Weights of a small transformer language model.
Size: 14 layers, MLP 1536 quick GELU, vocabulary 21705, 38.4M parameters.
Training: a variant of SOAP for these matrices, 454M tokens, 4746 steps.
Each number is 200 + 20 x the weight over its row's rms, rounded and kept within 0 to 999. Layers, rows and columns count from 0. The size before them is the row's rms in percent of the matrix's.

# layer 10 MLP up, 1536x384, rms 0.105, rows 693-743, columns 320-383
101,195,179,221,226,223,201,172,191,200,194,175,214,184,193,169,201,222,187,216,174,179,179,204,184,199,212,174,190,183,207,229,173,205,215,182,195,186,197,225,210,147,197,196,200,179,212,172,154,193,229,199,211,241,201,181,188,201,213,216,183,187,206,199,227
096,202,210,183,209,168,190,203,173,186,236,192,202,197,221,197,223,199,174,209,184,198,213,203,213,202,215,135,217,215,191,201,202,175,206,200,174,217,203,198,178,182,176,206,218,220,208,210,203,209,203,208,209,238,209,204,189,193,200,222,187,207,226,194,187
104,218,193,202,195,178,224,224,212,247,199,204,213,235,206,165,196,193,194,219,207,176,212,207,197,201,168,218,204,213,201,170,228,179,171,200,188,198,233,218,185,204,176,206,204,195,181,194,229,169,191,205,191,193,225,234,170,201,182,202,201,168,204,196,216
093,206,224,227,207,151,199,231,193,222,173,213,187,178,194,178,216,195,232,168,216,197,189,191,199,203,171,192,159,185,180,174,177,168,219,199,205,178,194,206,229,220,222,181,216,231,153,186,198,193,155,197,158,196,221,196,182,218,230,185,200,195,209,221,183
095,214,235,195,200,174,184,186,196,227,225,218,197,177,199,218,201,183,185,188,198,204,227,221,213,184,180,165,212,199,171,180,223,230,188,188,215,158,212,220,187,203,221,203,201,215,205,194,210,192,206,196,211,190,211,171,239,215,187,227,213,193,169,158,187
105,214,192,207,185,176,192,234,194,188,175,209,190,236,232,220,210,214,189,184,194,202,176,187,205,219,232,199,203,242,234,201,206,219,152,168,188,195,189,189,205,191,188,206,221,208,171,161,229,210,215,202,191,156,180,239,205,190,228,189,186,209,193,190,196
098,196,212,154,197,179,179,200,208,203,180,238,188,180,208,175,206,231,199,212,183,211,201,162,195,197,166,205,178,172,201,203,215,195,205,228,205,231,199,209,153,175,206,176,204,177,184,168,228,169,202,190,187,223,194,221,222,181,179,187,190,197,214,202,199
104,226,182,189,181,197,180,221,195,165,177,227,208,210,224,189,184,198,216,206,200,203,198,171,211,234,196,186,212,245,208,217,186,205,206,152,218,237,200,194,179,213,194,204,209,164,185,238,182,165,227,216,208,190,206,207,247,226,182,197,182,218,174,190,214
092,197,223,184,180,215,170,210,231,188,188,181,211,196,236,195,201,212,191,206,204,202,200,174,185,186,233,168,193,170,206,223,181,190,180,196,191,192,188,224,213,214,218,198,219,190,174,201,188,181,202,229,187,253,232,213,201,201,210,215,198,218,178,202,208
095,218,226,197,215,194,196,187,158,193,174,213,229,211,193,182,202,194,191,193,191,184,195,189,200,215,225,200,208,205,191,232,191,225,212,182,207,195,207,208,232,214,213,215,162,183,167,204,202,173,180,216,210,174,142,223,180,219,202,203,212,184,208,184,197
105,201,169,177,213,192,200,175,203,191,223,215,230,187,216,223,164,199,168,196,190,215,210,217,197,203,208,236,210,214,225,192,199,225,193,212,201,182,193,226,203,198,193,183,215,218,215,198,172,203,185,192,206,221,202,194,187,195,183,206,243,245,204,205,228
101,221,219,213,238,223,215,178,154,152,216,195,230,205,226,225,222,185,199,198,209,195,196,206,183,212,212,213,191,218,208,220,214,213,223,185,213,185,179,209,213,181,232,213,215,224,189,223,207,211,217,192,186,233,185,224,218,231,238,199,177,194,179,207,185
096,193,229,230,192,188,221,187,161,206,200,257,202,199,224,207,214,164,241,205,174,245,178,203,207,217,242,199,178,215,225,210,203,238,220,207,207,201,219,191,209,162,198,209,213,173,202,207,207,209,191,200,172,160,205,186,198,188,217,179,203,204,163,177,205
104,183,178,218,176,175,185,204,156,202,215,223,184,203,186,200,190,230,189,195,212,193,213,186,165,204,187,183,217,192,235,187,194,193,233,184,222,201,194,224,161,191,169,190,196,231,185,236,170,218,178,180,247,214,174,195,208,174,185,200,167,182,191,209,199
105,235,154,198,203,229,208,170,193,184,160,206,178,192,200,218,230,212,189,194,193,214,195,213,176,187,185,205,201,220,262,212,186,209,237,194,156,173,220,171,162,189,156,183,191,189,224,198,159,176,212,214,225,213,175,223,204,204,204,200,227,194,202,193,216
096,202,191,188,221,210,174,201,222,200,202,192,213,173,176,197,216,210,213,200,183,184,212,200,210,199,188,226,214,208,201,215,192,185,226,210,211,220,192,213,190,183,191,197,202,256,166,186,198,177,208,209,206,194,237,235,208,228,156,206,205,220,207,207,195
087,248,225,228,229,195,187,198,203,205,178,195,235,187,194,201,199,227,221,218,204,211,186,199,166,180,210,203,219,239,203,207,194,220,176,175,216,226,182,199,180,200,207,192,219,186,221,216,217,233,195,204,240,204,162,191,196,210,187,180,203,201,230,190,188
101,227,210,208,190,178,184,199,219,200,208,191,211,194,202,184,171,199,229,231,206,194,184,181,215,189,196,192,213,207,152,228,214,208,194,193,166,226,224,200,220,164,215,189,218,197,218,221,183,232,222,196,209,205,243,184,154,194,210,207,209,197,170,209,216
098,229,222,195,214,198,193,197,214,222,212,179,223,205,200,232,203,196,175,167,210,166,204,191,205,201,185,197,242,199,172,162,193,216,194,224,231,170,169,184,194,220,204,226,198,214,164,184,231,202,191,206,182,162,209,225,227,211,208,166,217,191,191,168,245
119,172,200,248,196,183,209,200,200,213,225,186,211,166,206,205,154,154,192,199,201,203,181,185,217,180,210,196,192,173,212,184,202,216,204,215,184,178,197,208,144,201,233,225,227,206,212,160,175,224,196,202,198,179,197,189,198,197,204,214,254,209,208,203,207
103,217,242,173,210,165,218,202,194,183,194,155,203,233,212,180,203,231,197,213,172,240,227,195,212,173,199,196,232,153,213,192,218,155,209,235,207,199,223,189,230,214,218,197,225,192,188,187,160,216,191,184,174,188,210,190,197,187,207,196,220,193,197,180,158
106,214,176,209,224,190,201,198,215,202,217,199,199,215,174,215,227,194,180,208,190,199,232,225,184,149,175,219,193,196,220,192,214,217,195,197,224,159,201,190,243,179,213,226,213,202,204,207,225,229,172,197,192,204,187,178,176,192,205,197,207,224,215,189,141
096,132,232,231,212,203,213,209,221,199,200,216,176,203,207,232,233,201,185,195,229,170,192,192,149,227,206,192,187,214,198,215,217,243,208,211,229,207,222,199,195,171,171,222,192,207,219,210,199,183,215,224,191,194,187,183,185,229,209,190,202,209,207,194,223
100,189,258,187,182,201,214,177,193,204,245,185,165,211,194,214,214,199,219,196,192,178,211,193,199,217,210,204,200,180,218,213,229,197,186,228,179,184,173,213,182,204,214,203,193,181,218,175,214,218,222,178,223,207,176,220,228,195,195,180,207,205,200,222,203
100,209,195,180,191,174,204,200,191,183,190,191,197,200,195,209,215,190,182,213,183,177,216,212,202,245,232,235,203,178,161,190,193,171,210,235,200,204,188,200,199,214,194,188,185,215,219,157,193,195,157,163,186,169,205,206,188,210,212,185,189,207,192,211,189
103,199,230,186,216,199,178,168,196,199,209,198,177,158,197,209,231,190,204,185,209,203,201,215,192,206,196,204,178,203,191,194,207,228,170,225,248,221,151,216,186,180,205,205,218,201,213,184,239,203,203,215,178,207,211,236,227,173,192,195,190,199,169,202,208
100,199,210,176,217,185,207,182,182,181,201,197,205,192,176,196,216,214,188,204,206,197,201,213,194,163,200,202,230,194,157,192,166,200,229,178,179,194,168,224,229,151,206,197,207,197,206,216,157,217,216,222,211,216,231,199,209,208,198,188,205,225,194,179,204
095,179,169,211,216,210,188,198,214,206,226,182,210,177,205,197,196,179,217,222,194,202,208,206,216,169,230,209,198,200,215,238,212,206,203,195,196,202,167,218,208,218,182,190,192,205,244,172,182,186,202,203,187,189,173,210,203,199,174,183,174,193,216,231,202
095,198,192,226,194,184,215,205,195,183,192,189,257,199,215,189,231,161,195,207,182,199,196,215,201,209,167,193,163,244,217,189,222,219,168,172,211,182,238,215,224,211,214,198,194,231,235,178,197,194,213,212,179,193,195,191,241,217,194,211,186,199,215,163,169
090,207,193,191,173,192,216,215,188,188,190,201,214,180,159,167,222,143,216,205,200,209,241,196,199,221,203,180,178,208,205,177,222,197,221,207,221,176,209,217,177,220,199,193,246,204,209,231,216,187,173,216,209,220,222,215,206,151,207,200,197,205,174,214,179
103,189,171,193,163,159,232,205,198,192,220,186,195,195,220,207,214,225,171,226,212,227,217,181,216,191,231,242,174,183,207,218,206,252,204,213,213,232,203,178,212,207,210,240,208,184,202,179,173,209,205,181,210,179,197,220,212,193,227,211,190,196,226,159,205
092,210,202,222,199,208,186,199,189,200,198,245,192,212,212,213,245,210,217,193,180,193,194,213,180,188,172,215,204,190,163,203,189,171,206,178,195,180,203,179,215,208,192,181,190,203,200,181,199,189,215,206,229,174,204,216,207,180,244,192,176,162,178,215,197
106,213,159,189,192,178,189,174,169,229,229,159,159,232,214,222,233,164,169,200,224,185,188,223,157,223,177,245,169,197,194,177,182,202,204,197,192,178,215,227,234,195,247,209,214,201,178,219,209,196,153,183,207,190,216,178,212,200,211,171,165,200,193,226,232
106,235,212,210,194,190,198,236,196,218,205,222,205,180,193,174,148,201,180,232,195,196,237,202,215,164,170,217,169,218,202,219,195,207,174,201,193,184,220,222,200,174,224,194,225,193,236,192,175,203,191,185,200,187,176,269,204,220,212,166,171,201,199,186,217
103,200,173,193,178,187,235,231,204,224,167,196,217,174,236,190,240,169,206,185,233,167,182,207,191,178,178,167,184,174,158,214,203,231,177,217,208,203,217,193,207,225,191,234,160,180,218,218,172,185,236,163,194,198,224,192,200,171,213,201,203,202,201,238,182
086,218,185,219,206,192,171,205,211,217,226,167,234,190,223,219,204,205,163,180,225,241,219,189,222,178,200,186,196,218,207,200,213,204,192,202,172,182,199,220,210,201,179,208,221,168,170,166,191,199,176,216,189,248,210,169,192,204,196,194,182,214,221,198,156
104,189,222,238,215,209,192,209,239,250,188,172,214,185,181,189,208,198,185,196,202,199,195,219,229,202,195,193,202,181,162,209,191,206,206,208,186,175,199,169,203,183,240,235,198,216,204,229,195,188,180,220,197,240,212,208,213,188,236,174,198,208,201,234,221
105,207,193,180,179,146,179,236,198,236,239,208,194,208,214,191,176,261,240,222,175,214,236,190,180,184,190,239,174,199,191,199,189,207,182,207,246,204,203,210,205,264,203,209,191,183,218,164,189,170,166,190,220,166,231,201,224,208,226,232,211,194,209,209,214
101,205,196,197,213,191,159,216,172,166,207,216,192,193,194,190,203,224,201,157,242,170,194,194,192,192,218,270,207,213,205,202,162,246,197,184,186,210,214,226,197,176,204,166,202,235,186,193,192,199,189,235,196,208,188,203,193,188,205,238,205,200,199,226,228
085,194,180,245,229,204,193,206,193,201,184,204,208,206,214,224,204,194,152,182,196,225,227,199,211,200,189,235,183,221,178,217,214,208,194,231,205,174,214,219,175,210,224,206,233,201,194,194,214,204,170,203,166,169,201,202,225,197,217,174,207,213,197,175,207
097,191,199,218,210,164,235,155,225,195,188,214,210,195,218,204,210,225,148,197,186,206,249,168,206,206,179,189,207,247,253,194,182,207,193,195,234,170,229,180,206,208,184,196,226,214,215,231,212,190,205,220,208,178,189,194,198,193,186,196,207,176,235,191,177
103,207,202,159,203,202,229,227,135,160,167,212,186,173,189,241,218,189,216,183,216,197,223,181,213,223,196,181,246,216,195,190,200,185,199,171,171,205,208,231,206,226,212,159,211,191,151,200,197,156,187,204,234,156,190,213,186,164,237,210,205,224,209,202,193
098,162,213,185,226,184,194,206,216,202,203,178,187,195,249,190,180,182,181,210,218,215,194,208,224,226,207,189,181,190,215,151,223,200,189,228,196,193,207,205,222,215,218,232,228,225,185,225,214,154,190,225,216,184,216,248,194,205,182,182,219,169,169,239,192
106,219,195,271,166,171,216,198,169,176,194,204,203,222,192,197,199,221,211,185,194,210,192,180,205,164,176,210,188,194,200,223,197,220,157,193,196,198,221,172,217,229,187,194,219,197,200,158,213,178,193,205,228,209,236,185,202,210,194,235,153,192,183,187,204
090,203,181,183,215,213,206,211,180,191,212,220,182,194,199,226,206,204,174,241,186,199,195,207,158,203,152,170,215,180,207,197,216,201,186,209,196,218,238,215,241,190,181,192,176,183,217,204,225,211,191,224,209,209,182,168,192,195,207,210,158,192,213,203,169
104,191,181,172,187,190,214,209,235,207,168,196,166,215,220,162,198,164,165,227,207,192,206,237,175,198,211,256,208,175,237,195,193,229,232,210,188,196,205,191,231,186,178,168,201,224,167,177,204,220,186,220,212,217,227,175,230,184,209,206,216,174,180,186,173
097,188,211,197,214,226,198,218,205,198,211,202,186,222,219,167,228,199,189,188,216,241,206,234,192,203,204,201,210,214,219,223,239,199,188,197,217,195,214,206,217,200,193,175,215,202,213,162,228,176,213,175,204,202,183,195,157,200,170,208,222,219,207,161,174
086,181,193,223,195,227,223,189,163,202,197,160,160,196,178,177,226,199,181,196,204,227,203,235,213,221,188,211,194,225,184,176,210,198,220,214,183,200,208,218,174,175,224,172,157,172,217,178,214,210,238,215,160,206,205,185,229,220,209,227,171,227,201,212,191
104,192,187,195,192,177,242,208,196,202,244,226,186,222,216,200,202,250,214,226,218,210,214,174,169,187,195,186,238,209,153,204,193,224,218,224,154,210,236,173,219,190,208,210,229,192,216,201,213,197,191,191,223,175,187,196,179,207,223,188,159,181,230,177,159
103,197,200,225,212,180,196,195,180,237,159,197,211,153,190,185,205,196,213,169,188,195,204,190,192,200,199,242,171,231,245,184,195,180,177,211,201,208,172,189,196,203,213,195,200,204,188,186,160,196,209,194,173,211,210,247,220,216,193,193,176,211,209,176,209
102,207,230,227,189,202,174,216,172,194,208,207,183,207,227,191,181,192,203,192,217,197,201,200,241,187,236,194,238,199,160,218,171,202,186,211,208,195,177,217,200,235,225,229,189,228,194,216,205,219,226,191,206,219,185,245,206,217,174,213,188,164,215,178,208